Each number is 500 + 40 x the weight over its row's rms, rounded and kept within 0 to 999. Layers, rows and columns count from 0. Numbers have three digits each. The size before them is the row's rms in percent of the matrix's.

# layer 16 MLP up, 768x192, rms 0.399, rows 467-483, columns 0-191
100:452519530513564432493529446518499467555425522466517506521420482548520496491549479523471590497526566483480496487497526495556493513494462541461530541481440497489540458538461524443532520485548524465423592438510502488506472570415481525525543547513483416562534579532566515553508491508548527509494436505539504533493510507505475463452471505540587527462522497561538508544514530511471505573475531486488495465537540551432517540465475539508494468431534539508511438499514451440420526468435401392497510468509467547537466480488506533461542495467508556597468414502511486479533486520435483471
122:519483493560520439497391487503441495529484498458496470503524501527500494491539428544413584471513500527505497510512533506515485537509429580495570470453495523477552536532473499477530499507544518471539503486479487540531490526511522538514418467462542526516532484524501523511472539480531458468523469486496554481464568518506474550402457508549475514480539503475504598436514562419462446604459512513501556478566568531472550495511425548442505520470501460471476445486532529537496533401487468513494482582525483531550548482581497496569449507515521367459450541510480561498469519513544565536
132:495478443463601556496504555522447420543489516463531496479535485515451529493540477475522557532451538472445477428546484509472484497521544483526478527513468429477539471502551589580529534522459507532490477497499476497510459574488519399443506477543459466477517510479463589413500527525456517571467459532562473493482455480459508496550485527491464472474542530550607517512514517562515480453486562503523558475509554517572538484492497427526528489541561531406501506403413524521486540514531481430525513564496552541551479466473458506475467491502497440563458501433490482479479500525580509478
123:464504509406466503444479524496543547539492450454530493461473511543546517466512539541526526526523483550431492475453511387452544444464470476512510488551510505562432456502473496464534497469513525513471568496490530491477587512490482510487530477482466525374479513461548509532460524485507555473501493496450468457547559507492477545550488463543459529507541495474480570479419518436497538450521529532484468419453418523547515508518504532485435555482460517513535474467487502439553416530482466485531561514454496495527492464521537451537493470458376390499513538502510491518520586548409483436
125:564477586558498495487480587452534567565458441529517568481522485525543518440558483526473454478468559477507416517515519488493500532465479508445542529453482457534500485530405554524485499537442502438446510473470540473556512434466562537502467540545598539536521514517462543447443485492544492405469464485476453551524484515403546494492494472455494533524490454510506500467504481501522444422482505451510480489510510519499518535442528544447561523457454479532576505544504428519502474480459483414520498520486518508565528562543457470501555511533513589505431544418510525476502518581523502519
038:468553541496509575557499562536478553502480488534503532540520530528542507553563432585519492533437471463596532489545460533514524519501514482498477507565507489515475527465530561425575515417585521522480477437456522472483497431477512478456525448510496600498488499500491532436503551491525440441449470455557495542535484532583510607418544536528479480486483489591527512527553490498515613519473551523540543497551462470574549505511515472544513442456508491499530514411497513478440560478500465514509491499508539515509565494544523525503533552498495530427518466544517510488438505458479508541
093:397507458490471540471538502489518517434563548433489475484504485531447430505513494489483482506520572511444457462507478539463522504462519547541481549527462512518541496468543434445480498472493452527497526504432526481489540475502442512470568532557510564419546480513482509508490477458391563587463469405534531557484456450517531421484514492532517551495510500569462490491453509578557519496445537565494499480471516487457407507520575509536567486507489503424439526456515506531443526460518517496469441568491531511526472456461527408435490536534465553478431526497487464524522541492533433552
024:408457500495458497517508489558524554492497501461506457571493606509473498518447582550515506466414537543542488467524532470487474481525494575470483503478544409495492494434468480552582631479536428447505448563475490494490569495499537493568502478514519428491534413439438466464529505494516482482482557462506519502492488495472518490457512498578484540506525544517490433550499505502446515440451451475453522462512471491468535534506546507507525519457470498523490531574556545457427491535488504521514478509560538535528489469567503466557550495542471510493569441441498520487573466476454472600
117:527510524423490501495531493549449497532535469461526468508437501505494517484637528495476517444456487483532498420507501530456537537419508514455517590476473445513545528515521480541508505499429574456514476458514478443524434486498514427436561513412459438426493472563515530541517485480555453547453504462470414469439546469442483558510486497468512500408548503488508507493448442489429448429504475544503455506507382439552517456514481468505496518511521512480596505535495471533537552478543424495495477528464513499463527461472540558512531511514519554519479520520436481500503511555503479561
029:503411487522503522508505488492411456524464509459449519531590555555600507461507473530510500475467515599467511476516478537508523479526502530450481508487504487500542479492503567596495456456510475491545505569507436564514496530609523436494442444552499442527520471476450524562460483671536482509502435551488515579532542450464518569477456534513473492528533513562544485473504468479500488475481469454493482483559485479489466507561456452466521444571483535499534454476541543502494521532461525547532619540518464503468509543529506496511499508469477489543477469487500470502501554523434521556
082:486535484508505472485538475606411524460519480484447549528409439530457517472470521491493467442466446467478512528514532484518522463531512470491550493523509489516504537497442494477456488510495549473496489461484458487463489441504498454465447546505452480432506497485435537493418507503516470515534552437550515489442552464497536530490505405523556501514514526474460570564470516519598497497460474471424507487501443510407439510467558454478546559468560540474523548489552492473527548525596435473536442508602495486458598492575433523542432530527491532534459492517458474514484514434551474469
108:525482397480543477479509549524555532595497541484482507562496459467583523536488544515512471571501521458518471459509458540511495506368501506468539503530454503485465559464486526495508448501529575498545505442509564487474419516495511472538470559515537488517464467483462476498559484479504511490526492450560406521502490484463529489519478455482493527509526500480524543516544551535463443422519533505433440609493538445522486573483512443489490488428524531468484553465401474498466566533458515458478424448459485538490546493567495477537507510499521485487622482492535398482511469490473561498
088:507581481535547528519507518560473471493434415443438435607502498422495488477481569472494492472523562492544506515514483473510480469451443541528508418525507458513471547494489445544492400507476552479501494424455480386548498541517523407452489531549506487488432497475437568448480534533551457432471483489455499532451517517555457529475521484500544444490523563526546452469611497577507513480515496508483454503457520486501516480499548461520485419528535504509487488484436507565508497531529505492539500536520533565472526513510498523591514489474565574542527504532524504557498492563530541467
097:565537470550467457505534447506576494491510430467476499480536476512448428514504431497513510490504583522547471582529522528453529496443503469490524496487567458538498498546510510510391483553497471471491612464545527508519523528475586465504442550477495530490530536475489480508511498510554485447498391516447561465521551482549547546453534496503506553430411485507445516516495508541464493531488542467473545446591466470485524466481471520551543578542434467476498473469465438469560455509432454515446451498489552561503553458529541519477593478508531472509476489593522491455478503511502550486
028:488456464465592512552487473529506485547537443511451441456536536514469438507440460519527523469445495501470494558541505623446460471443567495480444449529522398553471418424524553478531488558518526489513485475475509454494563497550488478477526534537578478502533520484479474508527531464488504558479466507483530549450535485444488522543469483544498547460532524500570478521424524522506481539470490538423506468469456444485526543523452521453498501476496494510516421470466555447462575493457452510538558518514488481534462484448447477512561498482558512479449532547505491588588467545415508430
115:531497466542478483546501418561448489505472501452542452477512437520513532478529505492533497552543559483524513529528504604506466485594500506483566517533502514480523535529479468577438491537403420431499487435457444476467489519425508585588457509462580486502539550451475504537513506491471491509556464520480512465502481449548534467474540522491550423459507530556520539532497540491558482516471542533560534525519562435530453492468456509443507531545458489473557445543542395481463504549551450506508524475508495494523503475495612520506469462498524470410456506438545510495489489445459542526
063:500517445514481513454489504483523444454477492460563515509530477521467557410475459562488445537478511464529534493460497573480540460491443558493453508483522484494464494545506495492521506504558512503516510557505600442475521521489494550567497436503531536543536581584507483449495479411577530479486554564482612505493541493507517495545500489535495474508547488494467453452526476552562490485456513434514495498446485558462488454412555405486536536500616528455521482440551482531506515530473488562450438438526512475492484524489441482483429552584436527455487545539496508522501541477470575495
# layer 16 MLP down (transposed), 768x192, rms 0.2, rows 467-483, columns 0-191
096:584489521443576466543492478532530475481505551531493491476474507483491531498492471506541504539504508469538526529452517588531553512486420516427502496480516489463490512537406543501528444554458453547416545538489474472502507506472496554455529402483529526488522486458583522552478459434421595535501419516533517464455526509506477473444533484526492486506536506514466470434454512565493487528479503469474523529479556489473545485421444451458466569499606536547534524500545507533514512483490431533490559439474518522528478574541491520437515366490436465549446515467500558510491480512450466497
118:520477525458434476495551443464474543521525461566519523494535483508478540536478497489490494479474554524567490488455532523468514480543383472570550556497533508506519504489497501514602484442515470494454502440497496488560514463538541496553512459546523440406521482438491528458438462517535558501500401505521545540457505488474484515476477463543455488523455483443520507491539495525446453527457586485502457521546566457581550482562512446531500426531455474450441435487479430513483495448540580548481490505448566427467510488456505528498507571542465448487555493431459509547451504441503525425
129:496543485459566506478446524448554554526523490471561538484534484470507481521499560510460449510450510527497417530448447493468507462533507493586447509399575492524496488513414520486546587520520507554500506460522466500476468452530481505494500544591570525477533541463411467506416442609487494489479476588499511495521487474531541456429538477458498530519488484482522582476515510448514456522451521509560465531507499459493500503476468519493508483497535508474646461450435439443523503525548511518513509487477504576484486510488460478522533451463522593509506452543454461493403477479477515467
118:479509466515454447518476454485589484500455522450528483410497515537508437488486491552568505535453521573562518521564489465433549524483462446547512456469457528460519487515558532488536508535539450559457469518463503494450457518521518486584524481502507516573518538497561431523503455435544577515477445541519470452477435456522488513493509536547468484486485516501448497581532565527539497554494515514440548552468469486441527529443575448471489475525497465453458515605521540499474513527478484531580492506479492474534560494486499485522410566540536514422558389559537523492520532511572489511
119:498465494472508571509501535528435589499449551529516524469469500542538505538568500468491430513529549487503462488432440519496537559566480453455531468458515519494502469398442488496500467508427467548480470542513491461498548476528516429539405466460478524506491521556524524506517491534567425528550515435480503535518465497493528525459540416458440455495525480535516503479450522524477533460497521445515431610592568493543486506536524519476448487548492520521508485399521546476513451487511510553479475615537482515555533522483494477502489480485503463465494568445497438429544570544441541489
036:518419531520477492479508535564571473450535499554526350478476440509440537485490481476497507476540468425503502531580436524501519579446553499503452519510480539467455492502561509528467467461505426552540514558479510528478516489469517488449533528459494524504546498515495489550545528505530505492471539510528399465568531410565472459587436536472494516487491517455546540489490489558488532503504474528568586474529495494466511462397441506445521505480544470499465492532496592508408469534473497509487450571472489391494516476499518444513467501562524451459474514536521502440500521503514464499
084:546519496469500566566524467520454581504543562483518514499449482484459549509429491560437533461448496524565481485572434500553520547429536450496525460517451487466462557472451468487498544461548493405506461464450416518493526551471438524518490520459530546511490512490454524564497552450543466513465502495444487465501540509561522586541475520473449527504483483464482494450486486475475471506512522389521561566472490487478549439475531479498441462453521581546505531551528509506473473480497514516506524473515485535453570501554575554557526487407525444567553513528517523412535537461499440470
024:485446461499487585463547516513497523455502498476497492536512376398439456517454482525505465499530508545500555494553430449486440482541471521532493528587443508490481604497463530474545508477415499488489476463530507504447533511568521448518453470496512516500493478535451581574483469498524572477455484523519475529516446489520455483494503504429473477504484532496402510482540486534595451518509513457544534420492491526501549442486451501439357526516496502501507494521476595507470452487464474456503521474546540494490484464529460535485498379509536514519535524475485571525527503463472443513
114:494510506546527476577511450461554468527501573453604529461549536563542518400480478583535458448499462568467500479474498573525479500546510479471498501480439523519507605516628582473547503473550529557507537517524477477489506446506517512507480555514542529547490561507500502443535473518451472508545538559525490511557486501561527501529435462502472613555464508572521476550527547556566585528467506537469519504462522555510472501472518524496549469518521491506498506511541483481491496511464488481539495548515458460478477540518482583466524478500497431405579528513470509489539518430526490546
027:523479541511527635538516525478509509455471539467536547518549533448539489461537525505561497547446532469425544449523395472498494475516428457535479496522483514489535476494422545494536596487515451453556525496484531518498477473492469510535564515455504509484518500450510531534471517513510584553538484538470508492527463535499464524437531476418469489442495437520460480518507467491550396490559501415451578466531529553517461493434441545463503493448543441488510373492450487510524467537440485493493517515457475508467462415497492542466452400441491476491505515527468522481567497516518515508
076:496504503494470506567400531515503546525535499482487470452545515495535462542461451495447446480508404473526530532510510524457455504547551507484511542540485540506527481546430506381502496493535552459483469534498471530478526424545497473460482471532515507494463584503519510440475541535438461458526498454524512447530450526508424528600519561418474351448542470428517504478522460517568491475495465506432475497477492572474558483491471495470529537483571426555525511476453472573489547478545467555499597476540515454540546499503479521514492476477470490471521491520465500442458528432530465500
110:520551498506497471498558512472527465561531500501504472523488464539553519537535560466518588484559438566525497545567512480447486511414512518448521514496461419461477471481499528519496471551472515433498526464409499480516452489450464493486445506533460539591545471481513499523510476479536474480464531541511534550464486405459548541563506400494479461492514489464570532484443510528402434527527530472435510523485542494522462444458560532561498514493529480570507553562548480409502546449551480528479498475535526481465466514476506504473547492585594570548479428570482505469527487450505475541
082:475499515494508475481589469479523444457488507460476521476553437481499483550518537454537562566499484498554529566616483477465575495535508519529482519520514476497532410521597516522556519543529508454484590551465458534585545449482480525504493486496476472428437513459460521522493463554498525519485515442572543469554519514566523519466473509518538530510522558466523555527508519474514543441482514411470543480553525504380540444578543443467489572500537476456517413554514474551500528492437538446490528527504483445526490483525544461615470500494518527469494451518469532489506494530473492510
090:517504538516571454436518499483492507483470518467525513488511481500407546498516608509478519510499489542511531489487478497455529511436561455556544538522486440555518520468510462481505462514543532460529531503468450490500446511590470561512446506523526427530563494508510512472437495460491545486533485524564514489483507472484502494411413505527536533598585467508519480517496497411433484465452551536460516529543479481498377556480494509549441534540498565418524454560596474498480444461505471456522392500453470486505520566459522507531527491467525483524473557549503460484469541469563503568
027:563459518481451475594490568547413478485515442499523514470556490495481487541490502488554546495444481429528486469512504466427437463445496492503492451470490441524536478494489495474459553438513467465510457481468581496504498504452504501497504497488460451537496447557488558523598462442446556492517470482557499478467519513444473499537525483470412497437480475504460523536478497476524517520497482457488486443479562479543480463437483537616534481546512483462530313495481534521469466487491497554497552500416427474534472457458517503460460464495560528500551467474470483493584554459491524499
111:496561492508530432484557483501526601474403461489512501447457520402522512454498496475450467559521451509581528503493544524559458528519472513556501526398520514495485463526517505474521376560453519567509512424499537439414537489460417497478528515470566474444440500541518507473454515460494480498492478498515502523495542496496508467505499416460444491502539481510492453515492488446511465524455537466491399501434575487504529438479442521467531496496528519415572515473532512515496448539492434528474480458479424462517487450460536485477532436534560512453487477490526489509496486546512414558
057:486457508495475450476504519500462510501496517451484426492482597602518464495469588433471545475475519506425512473478464570556525492491542426457580535497516498478503548495497542470478527467446424510459512482516557557499466469567448531487457512479539453446488522434505523526441468477475486517444501534493406508588473583512518567544531549440503528559482497474531484485509469491477484471516488512531516447461385554510546489459559449544496460500517429432491529560554493544471474504570515540499501453459528411527450480509527490491557498467519465593487445507497463480506490455514427502